Part of a small language model's weights: 12 layers, no biases in attention or MLP.
Each number is 200 + 40 x the weight over the matrix's rms, rounded and kept within 0 to 999. Layers, rows and columns count from 0.

# layer 8 attention query, 256x256, rms 0.137, rows 87-105,215-232, columns 128-255
209,208,236,217,193,121,179,172,193,180,113,246,217,210,209,265,180,238,209,183,210,148,191,211,193,196,173,214,223,219,165,213,168,183,151,143,203,221,228,291,189,205,214,165,212,258,213,211,168,199,194,202,185,235,122,176,194,146,167,204,216,216,134,188,180,192,251,275,250,166,192,204,180,193,157,141,166,202,135,182,214,169,181,203,162,193,209,214,207,214,182,171,201,170,154,154,276,140,151,144,216,162,233,215,276,194,163,162,233,205,228,258,185,126,240,195,171,245,188,177,196,203,225,241,215,232,160,203
189,215,169,169,269,165,229,216,244,223,201,170,209,158,184,193,286,195,234,154,146,161,224,190,234,211,216,277,279,161,154,160,240,135,174,230,166,264,215,209,225,267,260,182,160,145,242,152,203,219,198,175,198,189,257,227,188,226,216,188,249,213,278,137,214,250,247,194,151,175,210,226,188,262,186,174,215,224,139,209,153,157,173,226,179,179,160,231,237,235,185,212,242,149,205,166,189,214,201,214,219,200,219,185,215,233,153,263,197,217,139,162,170,200,250,262,258,151,206,193,166,197,169,234,180,225,260,155
211,294,192,140,196,183,183,168,198,187,226,273,172,232,175,205,216,266,183,275,253,213,215,225,271,156,210,130,206,193,189,266,151,150,234,153,174,145,133,205,222,244,198,218,231,243,191,182,195,221,168,187,225,148,169,210,138,172,139,131,100,207,199,92,188,164,193,141,191,169,192,262,243,257,183,166,181,225,192,184,249,198,188,200,186,136,212,227,204,221,238,128,169,161,230,140,274,205,207,200,203,172,298,250,213,179,187,279,244,214,216,169,151,259,183,159,267,174,132,222,137,163,192,173,219,257,160,247
196,196,233,199,237,243,286,169,123,164,215,156,217,209,168,154,228,232,234,167,198,195,232,245,187,213,199,212,212,214,118,243,161,225,220,204,218,174,294,206,151,222,238,202,220,251,201,249,191,225,164,121,212,194,185,131,252,195,244,249,168,190,180,217,233,257,172,208,235,161,264,205,225,141,197,239,228,147,198,200,170,204,282,184,225,220,205,172,153,207,243,183,219,269,220,291,169,166,219,270,181,159,208,170,150,265,245,165,227,175,152,194,196,158,197,206,179,248,214,163,237,235,213,193,228,175,193,258
210,219,226,148,177,198,188,213,192,210,165,118,276,134,234,201,167,182,202,130,225,223,189,152,167,178,170,227,220,200,270,162,181,216,267,229,150,213,165,283,237,190,207,158,225,197,222,191,206,234,197,172,219,213,185,171,211,180,174,229,108,91,212,237,204,161,164,205,258,172,220,180,215,217,164,278,151,139,153,214,230,244,211,235,203,94,180,163,221,161,190,176,206,200,236,235,226,259,232,181,195,159,214,161,210,255,255,233,185,216,193,213,182,255,184,250,235,211,209,174,166,210,247,205,222,185,189,88
200,189,170,211,182,201,193,186,237,173,212,200,236,227,230,238,239,171,213,182,162,160,207,201,198,237,223,251,227,227,258,143,234,243,182,222,223,204,179,265,211,177,243,136,199,228,227,149,246,193,219,224,221,213,191,208,246,190,179,243,254,200,160,172,167,200,205,192,248,211,153,213,255,170,206,127,237,198,164,190,181,230,175,222,247,223,206,234,153,229,146,158,183,219,199,219,208,237,196,213,134,161,256,178,227,258,142,190,211,135,266,153,183,181,226,197,163,177,181,194,122,106,185,265,157,253,222,217
116,227,226,159,241,192,173,138,190,261,215,159,258,178,151,231,217,188,234,231,152,135,144,228,239,262,228,134,181,119,181,183,202,144,221,203,151,159,255,213,166,208,210,189,238,138,172,245,139,247,157,190,232,169,123,240,238,204,213,233,205,219,166,161,209,221,180,205,166,201,177,154,202,203,179,188,190,177,206,211,235,106,159,103,191,220,201,183,234,206,212,202,156,227,206,158,174,221,168,175,233,155,200,239,202,151,167,156,168,128,177,190,161,204,238,134,166,160,174,163,178,159,239,192,170,208,173,254
187,169,120,226,206,254,217,231,234,201,210,121,261,253,208,169,255,201,209,190,166,176,140,195,236,111,252,220,142,153,266,196,229,182,229,227,237,204,134,246,275,231,184,226,197,191,232,225,151,191,268,179,221,182,237,255,181,190,181,251,190,189,208,234,211,197,176,192,145,204,120,158,225,174,189,190,179,141,245,166,208,161,199,207,217,188,231,241,261,277,202,178,192,171,213,257,173,285,206,239,175,208,226,187,180,147,249,269,210,224,150,188,188,236,217,181,133,189,143,140,151,99,203,177,126,132,179,194
152,165,256,168,227,202,218,158,224,212,190,267,221,151,206,160,128,152,239,169,210,212,261,239,155,263,178,110,159,226,232,164,188,209,133,158,216,228,185,186,243,247,261,288,197,214,153,144,215,199,209,178,119,225,161,223,174,285,159,183,164,159,186,167,128,217,158,128,207,172,228,184,218,225,125,290,302,175,199,193,165,206,265,209,240,220,274,162,148,127,195,204,181,190,179,157,209,256,208,201,272,197,112,159,219,257,103,180,115,165,231,236,202,134,189,182,193,188,194,236,225,252,196,207,180,193,173,202
190,199,156,212,201,164,228,189,137,220,166,237,271,211,172,245,237,242,62,258,184,221,164,131,189,184,195,185,283,243,171,157,200,182,233,153,214,202,237,173,242,202,253,191,214,193,214,199,109,235,163,212,261,213,183,208,246,203,210,215,213,110,251,257,232,248,145,178,225,188,216,212,193,250,256,191,218,173,231,210,169,193,256,261,227,216,136,279,245,236,229,241,237,201,240,217,219,195,270,171,241,260,189,190,224,245,184,201,212,194,195,248,188,241,155,236,194,172,215,237,204,162,170,190,220,186,141,237
177,207,192,174,207,233,247,177,201,203,159,259,268,236,177,194,236,129,176,263,172,217,164,214,177,232,199,240,165,170,212,193,239,243,156,178,167,191,218,220,227,141,220,190,197,173,283,175,143,143,187,202,256,187,299,248,273,215,191,202,196,174,205,221,183,226,169,187,206,182,176,184,140,220,128,190,183,161,263,127,216,158,219,127,267,124,237,185,205,202,245,252,220,256,243,158,197,205,92,159,219,206,195,175,207,229,213,95,181,227,219,166,231,179,210,193,193,134,160,184,299,135,213,209,164,193,207,235
204,191,171,196,189,213,259,150,251,187,186,201,211,164,183,170,177,188,216,230,190,273,258,237,182,244,156,178,184,136,168,182,204,169,176,187,254,265,155,138,206,232,150,280,185,150,131,194,219,198,258,224,208,181,297,205,234,216,171,143,258,183,242,136,112,178,218,159,221,174,241,212,229,198,174,202,115,154,265,181,243,194,207,237,168,156,268,257,207,206,210,248,198,292,184,252,226,221,209,235,191,144,135,219,238,215,149,172,248,93,251,182,186,210,166,206,129,208,232,222,216,248,207,149,178,194,245,187
206,209,183,231,178,231,170,216,194,204,248,249,267,213,144,200,280,198,230,242,191,238,211,213,223,181,220,216,224,120,160,127,242,200,159,214,209,237,218,314,237,223,253,168,250,278,208,225,219,215,312,194,180,218,211,231,184,285,212,251,194,198,277,221,216,168,241,146,184,189,234,185,220,145,158,166,171,193,247,208,208,249,208,219,190,204,247,210,188,246,204,210,222,199,182,253,210,239,218,229,167,249,225,197,231,139,223,208,189,224,197,232,246,164,172,119,186,227,194,166,142,218,241,173,180,242,220,217
180,191,157,148,223,113,194,169,185,218,213,167,225,221,144,160,142,158,217,267,211,212,214,234,122,209,212,184,223,162,131,184,221,143,171,202,160,173,149,204,215,170,190,203,125,147,191,234,108,240,165,190,203,246,203,222,268,171,237,192,232,203,174,215,209,146,169,199,184,183,132,169,157,217,180,184,195,237,123,148,194,189,205,195,229,205,208,160,192,221,228,169,209,164,186,149,228,214,197,186,173,219,162,240,248,202,187,138,170,89,219,169,131,153,217,223,102,195,222,238,267,171,203,184,212,171,192,276
224,220,213,253,232,209,162,229,250,227,194,159,199,203,262,253,180,236,213,219,195,228,180,228,210,224,189,216,189,251,187,184,116,215,164,249,187,155,247,173,195,100,172,217,220,233,153,182,186,184,146,218,183,238,151,193,191,173,190,216,179,169,177,224,129,190,208,159,197,189,223,157,162,245,209,112,224,142,205,180,215,238,230,186,253,219,169,220,199,231,245,185,252,227,230,206,182,206,140,160,224,180,173,167,202,165,237,237,173,219,242,232,207,176,170,175,175,212,246,220,162,182,190,272,211,243,198,231
206,196,220,182,248,106,234,166,178,219,181,197,215,240,155,194,186,186,223,270,228,192,250,121,193,193,220,190,281,148,237,298,254,168,198,238,207,185,248,160,254,246,173,188,255,184,235,257,184,193,214,209,216,152,188,183,240,130,223,273,286,138,205,138,234,224,221,181,162,208,131,141,220,210,159,180,197,247,190,213,189,241,94,246,141,230,202,236,259,184,246,234,227,222,270,258,230,156,236,187,148,176,216,188,203,270,187,175,189,234,202,216,193,153,160,170,266,260,240,201,233,146,145,165,226,222,226,278
188,236,128,169,270,301,157,203,203,197,251,212,279,197,222,193,176,159,147,190,188,190,188,186,213,175,174,280,221,228,215,195,175,222,265,245,179,150,207,198,207,230,265,88,204,181,204,164,152,256,208,282,264,197,227,262,166,224,231,204,155,196,236,219,234,106,126,249,303,245,167,198,209,198,234,247,180,207,169,204,192,279,171,252,182,145,193,208,208,245,282,155,197,214,245,216,239,338,173,201,195,218,162,136,136,191,238,256,155,203,181,295,267,250,154,225,191,194,220,239,231,172,198,212,138,181,140,184
215,210,219,193,214,192,216,171,205,191,193,151,246,207,172,231,173,217,235,226,154,189,194,229,161,150,212,264,217,217,148,187,180,190,239,187,187,214,198,144,176,208,139,199,268,182,180,174,173,231,184,190,256,204,212,201,262,188,209,213,204,157,168,218,226,233,265,183,168,267,200,228,206,180,200,267,280,224,240,114,179,198,156,161,238,199,198,158,215,258,195,234,193,118,202,154,226,212,222,280,240,215,192,225,280,235,176,315,264,154,306,185,204,217,238,251,186,216,263,271,223,211,211,196,211,189,123,257
178,185,194,204,157,184,273,174,217,156,197,179,231,190,220,198,228,145,229,180,178,190,222,196,216,126,216,210,197,249,158,267,114,181,174,201,179,137,239,239,210,105,202,158,228,200,197,196,225,164,132,229,236,176,228,135,181,226,261,241,219,214,241,224,245,239,215,214,190,261,204,239,218,186,197,245,229,161,138,214,183,212,230,221,165,162,240,130,230,149,209,229,267,181,230,172,218,181,270,244,166,171,284,255,170,240,163,217,212,221,217,213,204,170,179,182,203,217,199,156,172,168,227,250,171,233,169,106
214,239,231,239,221,159,217,132,295,222,159,245,63,232,210,90,212,198,273,260,192,164,259,136,218,186,221,138,296,104,186,197,190,225,240,160,156,217,134,198,202,171,239,141,108,265,166,203,178,85,175,156,250,179,150,173,160,139,195,227,160,168,205,110,233,220,173,196,284,195,183,144,201,222,173,206,206,205,142,198,149,187,228,242,226,156,206,143,183,225,186,96,200,182,224,177,206,241,91,197,213,122,182,177,306,169,223,100,201,213,217,193,150,106,190,213,161,324,155,219,110,210,200,242,111,190,282,138
189,63,179,236,235,214,154,249,231,237,174,165,72,225,203,214,213,226,168,245,245,213,239,166,199,152,227,206,259,255,116,178,140,204,230,194,188,208,193,184,161,112,258,184,144,186,276,225,305,216,189,197,238,169,141,171,239,125,155,198,233,226,187,150,233,163,272,297,196,208,128,125,198,131,191,249,245,217,248,177,153,219,141,206,129,198,187,183,189,218,177,203,175,188,157,208,211,184,242,190,174,83,195,169,204,192,169,198,133,195,314,212,295,203,313,213,125,256,206,163,185,217,158,209,220,205,226,182
225,170,135,247,175,133,185,235,158,176,195,204,133,264,123,178,210,139,313,268,251,252,225,207,148,228,201,246,126,189,100,271,188,254,219,246,147,158,232,226,214,252,177,220,204,235,111,206,183,180,128,209,238,205,168,174,238,161,180,146,121,181,172,137,194,230,204,173,185,201,190,180,236,108,242,205,284,210,210,223,188,189,141,229,119,204,183,238,167,263,134,194,186,164,197,272,276,172,207,225,284,154,182,221,161,244,139,266,181,246,236,150,183,88,173,160,214,99,255,160,200,173,138,199,274,195,169,262
139,274,136,237,168,201,242,232,171,216,236,159,170,198,141,101,259,171,163,179,310,255,184,188,245,129,134,238,185,226,215,166,261,231,236,148,232,208,318,280,236,160,231,183,229,219,154,187,190,184,322,134,223,202,224,227,165,132,190,261,188,171,242,118,152,175,211,234,234,166,175,215,135,77,239,190,219,201,87,176,182,208,216,241,146,169,150,116,176,175,167,226,263,146,182,115,120,172,217,200,219,228,157,141,253,273,263,173,151,198,210,212,269,154,200,170,135,212,173,157,259,185,191,251,160,154,182,130
241,235,205,301,323,168,259,206,201,197,163,161,257,230,183,276,70,270,180,178,301,161,197,215,141,199,181,199,151,159,222,187,226,145,167,155,189,133,159,225,222,174,207,131,84,139,242,104,289,196,142,244,247,208,227,219,128,196,267,227,169,177,138,181,209,155,174,237,93,202,186,186,244,106,185,226,185,139,129,204,158,236,183,211,161,224,130,229,230,216,204,205,181,135,177,141,231,198,198,171,196,136,216,171,158,215,221,157,205,286,130,162,216,227,231,107,181,209,122,180,177,231,210,291,175,290,173,170
190,248,213,182,156,146,163,218,168,213,264,170,241,144,210,196,179,200,176,197,231,231,248,161,282,191,256,138,286,190,253,135,245,154,173,213,254,218,173,242,274,155,159,223,256,175,164,197,182,234,172,140,173,237,170,181,160,232,188,188,161,164,143,187,175,268,184,118,310,117,197,151,150,229,180,210,163,212,287,105,205,159,198,155,181,176,224,191,211,232,147,207,148,231,104,139,147,277,211,212,209,72,213,138,209,306,143,165,160,319,97,275,194,137,253,203,198,123,200,206,168,90,155,236,227,238,190,207
177,213,122,185,191,294,208,177,210,199,234,286,236,240,177,147,134,146,244,253,186,232,163,291,243,251,260,289,219,218,218,226,201,211,159,164,157,184,282,212,175,226,230,186,183,296,200,160,287,254,229,228,247,208,219,261,162,272,135,209,139,181,153,184,236,205,128,104,228,141,161,101,202,154,227,212,142,115,298,201,185,229,239,194,195,243,203,238,174,215,190,187,175,149,169,193,183,109,211,208,217,166,127,330,192,212,187,195,199,195,178,169,155,251,183,177,229,157,205,181,261,283,240,216,197,286,180,227
300,165,144,264,226,170,207,162,263,185,209,246,230,231,246,169,229,243,251,231,260,118,104,253,247,263,202,168,204,155,243,221,122,166,236,250,186,303,252,176,257,236,186,267,221,212,204,226,181,259,209,191,198,212,216,207,185,249,87,233,201,260,251,228,170,246,168,148,139,175,226,219,172,179,224,179,203,133,205,130,222,220,237,227,217,340,265,195,264,136,201,156,158,271,220,224,190,231,219,163,158,196,198,205,232,222,195,166,288,245,250,196,224,228,260,229,163,198,196,71,170,224,278,233,258,253,175,244
291,285,116,176,221,256,272,178,248,231,264,98,232,106,221,268,181,195,265,243,297,216,198,186,190,297,209,245,168,295,221,197,140,190,203,234,180,119,164,208,260,207,168,133,172,159,194,164,248,143,263,215,204,325,278,215,204,263,220,236,229,270,198,175,112,122,184,152,123,182,145,172,195,196,203,254,275,229,235,262,208,236,180,150,234,212,222,239,250,187,212,186,141,215,175,117,172,242,219,256,142,185,145,206,181,269,218,247,198,236,250,225,208,190,192,178,222,145,243,253,227,287,135,205,274,270,209,236
201,77,275,171,192,218,203,180,187,202,191,159,205,231,231,183,220,226,156,170,268,128,195,260,237,134,324,182,112,270,168,209,281,292,156,233,205,250,175,152,247,147,193,214,202,204,168,274,195,186,255,200,254,175,192,182,192,251,208,174,284,113,205,131,264,174,171,214,263,243,200,270,218,202,110,294,138,209,213,232,198,192,217,202,188,151,227,236,243,233,127,268,172,187,204,144,144,178,206,155,86,220,185,144,174,189,114,140,214,80,123,226,162,138,254,178,185,186,230,223,197,141,161,133,259,189,180,205
216,275,189,102,194,221,267,189,213,218,190,247,178,88,269,347,202,135,137,221,174,151,195,226,112,187,162,151,183,202,229,226,159,169,242,250,106,198,213,166,229,157,199,156,212,222,216,240,140,123,232,244,260,220,128,235,224,107,218,198,198,153,165,177,185,175,161,222,232,159,282,187,245,197,255,224,245,230,212,249,161,147,178,259,223,250,195,165,261,162,173,180,206,169,218,217,172,205,207,225,182,188,146,144,191,169,209,136,110,200,174,188,168,184,223,130,189,191,204,167,239,224,157,212,221,247,127,172
178,142,245,179,286,124,288,148,190,190,171,276,231,246,173,171,242,219,372,207,168,260,205,274,248,201,253,149,202,161,210,212,164,271,129,206,283,172,204,192,213,181,235,205,134,205,197,192,143,171,156,203,246,174,279,172,193,201,140,134,202,297,154,205,186,143,186,244,188,193,205,192,140,193,152,233,231,162,197,179,189,178,227,170,124,138,269,225,178,242,145,156,245,158,184,203,277,256,176,283,195,218,197,177,75,132,189,188,275,92,161,154,241,186,300,245,79,92,199,172,198,202,218,180,186,196,180,246
145,176,257,234,210,201,231,218,253,203,241,202,260,259,230,194,211,154,117,258,183,216,161,228,206,212,149,274,212,103,147,273,199,209,174,234,152,166,219,188,205,153,167,160,112,184,217,234,193,242,171,178,186,181,174,176,194,247,297,168,129,219,218,157,130,102,194,153,176,183,215,152,224,189,192,115,202,192,196,256,229,166,164,157,206,175,227,251,157,190,208,240,145,191,217,269,175,191,207,254,201,235,198,211,206,144,240,207,188,219,175,175,236,151,189,75,194,212,243,182,171,221,154,216,190,271,261,150
210,182,218,166,218,151,217,243,164,213,137,169,182,175,225,203,155,246,176,279,152,187,190,308,268,220,235,231,168,205,228,179,272,180,225,151,139,129,327,192,194,160,65,135,231,192,188,212,241,229,201,140,202,199,237,212,242,184,276,176,278,202,221,260,230,148,252,190,167,224,227,191,177,247,172,104,284,251,228,230,246,265,164,203,137,259,266,132,236,187,231,253,146,246,140,209,227,172,136,197,240,296,130,188,203,229,219,207,249,203,135,226,225,164,258,168,164,289,253,191,196,116,239,224,181,247,233,241
254,170,274,274,259,133,173,178,143,161,232,187,308,207,177,186,170,172,275,252,242,282,183,290,174,224,197,244,183,114,212,190,163,154,213,207,199,322,293,211,205,118,227,120,162,253,190,263,183,169,272,213,253,245,196,234,259,198,170,221,255,324,128,168,195,258,114,200,234,202,226,170,157,249,230,304,173,233,247,199,202,169,219,175,132,254,167,210,231,253,271,176,229,229,202,229,180,199,255,204,296,250,161,132,205,179,145,169,85,315,251,222,281,193,208,274,191,109,243,210,122,134,256,190,227,254,167,248
235,168,227,161,207,112,200,186,237,260,206,188,199,191,234,182,128,173,162,240,246,234,141,168,169,182,225,173,238,178,199,268,140,208,232,175,174,176,218,99,223,230,140,177,270,196,241,224,184,158,245,254,123,226,266,169,212,252,211,198,175,235,181,178,212,206,258,143,163,318,93,140,311,176,194,227,132,259,202,175,280,224,122,226,222,256,185,227,186,108,165,190,208,210,215,245,204,220,205,137,229,260,165,114,168,249,106,226,246,233,157,143,209,83,251,206,266,238,184,245,162,202,304,188,201,144,205,190
177,283,228,166,234,239,260,306,245,204,173,257,216,217,171,209,177,106,271,139,286,235,245,191,321,176,209,156,251,229,236,198,156,194,291,155,227,239,154,206,174,179,246,195,232,198,155,229,149,256,209,233,269,220,180,149,183,249,228,185,209,237,107,216,254,204,197,166,219,195,201,137,274,127,247,220,208,231,208,185,208,387,202,179,217,230,217,72,162,151,252,177,224,135,244,126,200,287,261,171,238,190,187,207,274,225,188,239,272,228,234,234,194,178,237,206,184,187,235,124,270,223,197,138,167,199,282,134
154,194,185,229,202,194,208,212,243,163,324,156,80,174,186,195,314,199,230,192,228,181,145,255,156,103,224,149,209,162,239,146,137,172,160,182,272,194,156,204,233,245,130,226,124,210,285,173,220,177,200,197,223,240,175,191,270,199,254,175,231,193,204,313,233,195,214,115,195,168,174,228,197,177,160,118,181,196,196,151,190,182,197,221,205,282,243,164,182,234,154,235,213,139,295,155,207,167,227,235,308,209,205,292,244,105,199,216,189,207,214,223,224,210,231,147,243,148,267,226,156,298,168,153,174,242,177,171
# layer 8 attention key, 128x256, rms 0.134, rows 87-104, columns 128-255
168,242,136,209,199,209,236,156,240,217,202,179,132,239,210,145,228,189,278,178,254,195,182,243,270,252,232,72,248,119,210,126,217,213,156,93,181,179,115,224,235,161,159,220,127,185,232,217,234,242,127,152,171,144,96,210,230,139,221,180,218,258,161,184,175,200,188,179,239,220,204,266,211,230,178,221,248,207,230,247,215,190,92,173,225,205,325,61,194,271,201,128,260,118,250,240,249,185,151,220,257,161,168,216,246,202,253,228,192,293,249,123,257,180,218,197,222,234,260,213,149,79,220,235,193,170,164,167
173,184,228,182,164,159,144,225,143,191,151,139,114,228,245,163,158,280,187,191,185,252,179,122,162,231,197,188,184,186,205,206,189,231,218,230,194,115,130,186,179,33,173,190,126,215,231,176,228,179,74,151,220,255,145,152,217,119,62,298,215,215,227,192,184,182,224,179,153,183,126,92,222,216,188,211,166,157,189,181,165,244,204,206,145,153,277,146,178,152,231,213,203,204,153,184,182,203,223,97,143,180,199,198,166,259,152,258,214,135,285,150,237,174,173,203,232,216,266,207,218,181,143,133,241,178,224,202
176,143,255,239,168,124,173,186,175,117,179,124,123,345,134,276,242,197,255,185,98,150,234,237,169,200,212,259,222,207,240,265,157,216,253,300,215,175,180,122,220,282,208,199,252,186,297,282,231,224,194,210,149,194,207,180,219,190,211,130,161,149,210,113,191,186,172,205,327,226,263,180,189,175,112,158,164,249,166,213,225,132,142,280,259,217,212,147,148,207,161,213,173,241,225,350,185,150,217,288,200,158,164,232,211,289,185,236,287,244,215,165,134,153,138,163,196,170,210,177,148,130,94,223,226,186,193,169
238,240,134,235,73,184,199,223,184,116,225,161,171,208,163,162,176,190,156,237,288,186,146,233,224,186,202,244,174,218,187,181,161,328,155,189,227,238,293,224,263,194,190,184,240,197,205,265,167,279,255,162,221,314,179,268,238,182,249,140,194,210,200,183,161,175,78,192,227,170,193,187,250,132,245,193,200,111,181,147,208,153,229,255,193,189,212,227,225,215,194,214,262,141,210,154,195,171,195,237,172,165,242,221,265,135,268,238,290,190,207,204,232,181,202,85,230,109,55,226,251,267,229,215,196,195,240,187
169,167,208,190,208,194,195,283,203,266,261,102,189,175,118,213,204,198,187,229,179,164,218,300,152,189,143,231,217,200,272,277,235,218,175,211,197,201,232,175,182,166,234,155,132,158,258,235,333,285,237,264,210,154,291,152,230,211,150,246,154,237,199,186,161,176,169,234,157,170,213,205,238,204,160,189,269,135,164,183,224,244,258,199,179,149,279,230,204,205,163,246,208,156,193,238,245,192,169,221,179,165,156,161,194,248,216,207,238,225,227,252,203,230,192,227,202,312,158,197,232,159,269,243,246,270,293,195
200,329,178,197,186,134,210,189,190,177,198,180,221,136,226,273,193,167,238,253,170,243,180,248,184,209,241,182,294,246,135,166,252,140,148,193,322,233,183,193,350,219,154,219,364,252,223,232,195,233,184,231,212,287,251,151,165,256,190,230,265,204,193,95,236,259,242,238,240,215,239,283,94,238,207,187,262,129,220,232,171,212,245,164,283,254,170,207,103,187,188,234,162,196,152,270,164,224,156,131,198,181,175,175,282,217,208,213,249,124,175,186,180,247,254,220,198,157,188,210,211,134,152,184,239,219,190,223
165,148,81,133,225,158,184,125,252,242,246,215,157,312,183,169,255,123,202,221,197,247,156,230,119,222,222,223,202,199,175,207,250,137,204,175,195,230,171,261,139,237,170,168,139,162,206,216,256,234,251,176,219,180,262,308,171,261,162,215,170,201,204,211,225,128,148,164,220,137,301,227,175,114,232,252,186,137,140,218,223,120,221,211,154,202,171,230,164,141,208,259,248,187,175,237,177,104,281,209,58,208,130,185,240,243,175,256,150,188,258,195,200,138,212,207,214,208,158,153,206,151,145,222,257,203,199,165
214,256,225,261,253,244,177,174,159,113,190,199,158,221,149,155,225,288,219,236,276,190,204,161,273,292,225,182,154,224,220,196,199,47,256,220,177,316,201,272,221,161,159,231,207,236,144,235,242,162,242,248,167,186,246,181,186,236,217,163,244,286,60,234,220,239,198,168,224,270,178,236,234,255,146,105,211,104,205,194,243,180,234,187,126,217,253,235,231,238,197,180,118,276,231,219,168,300,248,154,199,250,196,150,178,216,230,199,221,260,241,202,285,167,182,229,172,268,217,207,244,165,252,148,250,210,269,241
256,292,201,74,286,144,217,168,126,244,235,174,265,204,203,231,190,58,225,202,219,217,147,179,267,182,159,207,237,183,182,179,195,209,197,217,218,204,179,191,326,161,179,169,177,160,198,194,93,320,232,212,211,260,310,214,207,217,163,235,156,223,211,144,118,173,174,208,281,209,141,266,231,169,179,202,148,200,215,160,206,215,180,227,165,211,103,197,263,219,139,236,117,185,195,174,210,188,223,249,183,174,199,143,213,264,175,146,268,223,162,229,139,115,158,179,200,134,243,212,176,209,115,237,191,185,212,191
240,104,244,173,158,204,237,160,256,186,239,296,142,138,192,165,257,271,210,161,231,207,283,230,328,184,233,245,289,180,179,226,221,180,183,281,245,172,178,184,207,206,180,222,217,158,179,187,234,205,226,174,262,155,170,171,298,234,199,165,188,256,207,192,297,239,195,197,229,232,188,245,197,134,185,266,209,137,136,195,225,197,203,212,175,150,212,225,264,183,282,214,180,190,223,193,172,230,219,204,197,201,171,247,181,113,276,93,206,282,205,196,178,222,256,134,245,167,258,256,228,223,163,174,239,277,211,281
209,189,181,219,143,218,246,158,221,108,182,196,179,208,249,237,170,190,205,250,176,221,184,189,243,147,190,187,228,233,196,145,242,189,223,191,159,227,214,284,188,205,267,233,180,198,259,225,212,136,191,184,258,176,183,196,179,194,148,145,180,233,157,164,180,147,152,217,186,177,259,186,226,167,287,190,290,252,322,190,253,152,124,271,165,249,157,201,223,179,219,206,219,204,175,268,133,208,245,247,173,209,106,212,211,191,202,227,135,212,167,145,185,232,203,186,216,134,274,206,153,205,237,226,289,108,245,204
178,153,276,266,159,132,251,165,147,166,184,107,196,207,234,185,200,217,269,240,190,177,172,267,261,196,212,196,275,141,200,236,216,211,210,256,260,261,199,203,162,131,252,146,215,215,155,161,177,233,200,241,261,190,231,144,261,251,139,271,203,259,200,160,213,245,263,204,167,260,257,280,236,115,267,231,162,227,198,188,204,125,172,78,186,180,222,214,230,228,127,235,125,135,139,175,174,219,251,187,197,222,253,217,160,240,209,108,237,170,140,178,179,122,203,230,121,213,214,196,174,247,197,189,146,141,187,248
151,169,233,225,250,206,205,158,136,199,234,227,206,232,171,156,157,200,172,165,165,183,195,191,195,127,252,254,175,145,183,120,249,170,177,229,181,165,191,114,140,117,257,218,225,152,229,168,167,295,234,199,185,184,188,183,139,153,298,232,93,179,169,187,185,190,266,187,206,139,121,201,186,103,151,150,201,276,198,245,197,207,165,244,210,168,182,198,148,219,197,231,168,212,136,283,222,191,210,165,279,242,226,197,207,170,205,243,193,237,207,157,265,221,256,229,147,193,228,242,277,175,148,218,159,242,205,252
216,237,257,158,233,206,196,197,235,230,136,130,242,240,243,212,141,253,200,210,120,169,199,274,192,329,180,228,118,202,186,144,254,238,271,111,218,219,255,219,183,218,214,156,262,253,183,301,213,285,206,135,147,181,169,235,173,164,231,225,137,181,211,213,96,203,239,171,166,230,194,234,163,198,178,219,238,234,247,233,269,298,241,195,166,232,298,122,215,253,171,286,177,212,167,233,139,215,249,331,194,283,154,160,236,222,170,231,243,205,151,237,195,182,203,200,158,297,227,196,245,85,179,170,221,270,153,296
212,178,248,272,127,170,176,244,141,182,201,220,221,224,158,198,146,259,283,188,244,182,154,279,137,217,138,151,161,52,212,254,166,102,156,183,297,196,179,203,198,178,255,162,174,199,152,230,169,116,124,189,236,181,232,234,268,184,230,128,296,266,152,207,82,217,113,182,220,246,161,193,258,238,250,296,180,173,195,150,132,102,265,122,195,215,81,189,253,182,248,142,185,149,261,287,187,261,230,118,179,197,237,161,207,175,189,232,251,183,191,174,206,193,164,144,168,131,204,138,233,122,204,176,160,178,233,202
203,212,197,233,202,190,219,213,170,253,217,179,222,179,145,57,168,253,125,178,207,190,167,225,183,187,137,185,142,169,202,176,160,191,235,166,177,318,166,203,151,226,160,191,185,197,172,64,214,211,262,193,246,225,296,221,168,218,190,180,146,170,156,211,227,216,208,222,150,219,221,188,269,206,188,195,127,146,149,169,215,156,135,198,216,253,229,209,179,186,215,218,194,217,276,199,185,204,152,159,195,178,136,170,248,222,175,211,163,236,134,174,141,120,154,149,198,184,187,248,248,154,177,174,170,254,143,149
174,254,187,162,158,130,77,189,248,216,176,148,164,131,163,153,213,130,201,211,185,177,189,221,285,179,199,185,243,259,262,147,147,234,242,136,160,174,169,199,211,249,216,181,213,272,270,198,185,159,269,242,226,204,183,314,167,231,215,279,229,246,135,160,160,195,180,60,213,275,139,194,188,116,243,221,188,215,130,233,144,158,187,188,188,173,190,117,208,159,196,191,177,176,199,229,91,259,221,107,278,216,250,224,280,206,126,209,234,213,245,278,219,252,155,149,206,134,147,180,248,272,271,168,250,141,275,164
220,152,195,158,222,193,163,212,195,201,222,132,185,106,257,223,200,221,203,190,159,180,201,271,191,160,243,224,181,191,214,180,166,154,184,181,267,162,177,251,162,189,179,193,186,212,169,229,153,177,172,223,181,139,190,189,220,178,195,193,219,191,193,222,197,209,178,237,201,243,209,177,180,103,169,182,131,255,219,219,159,176,158,226,154,240,206,209,242,217,183,155,164,174,231,143,166,189,234,295,305,128,177,197,261,195,220,178,196,255,264,232,220,163,137,196,158,144,264,137,232,241,238,180,152,144,190,142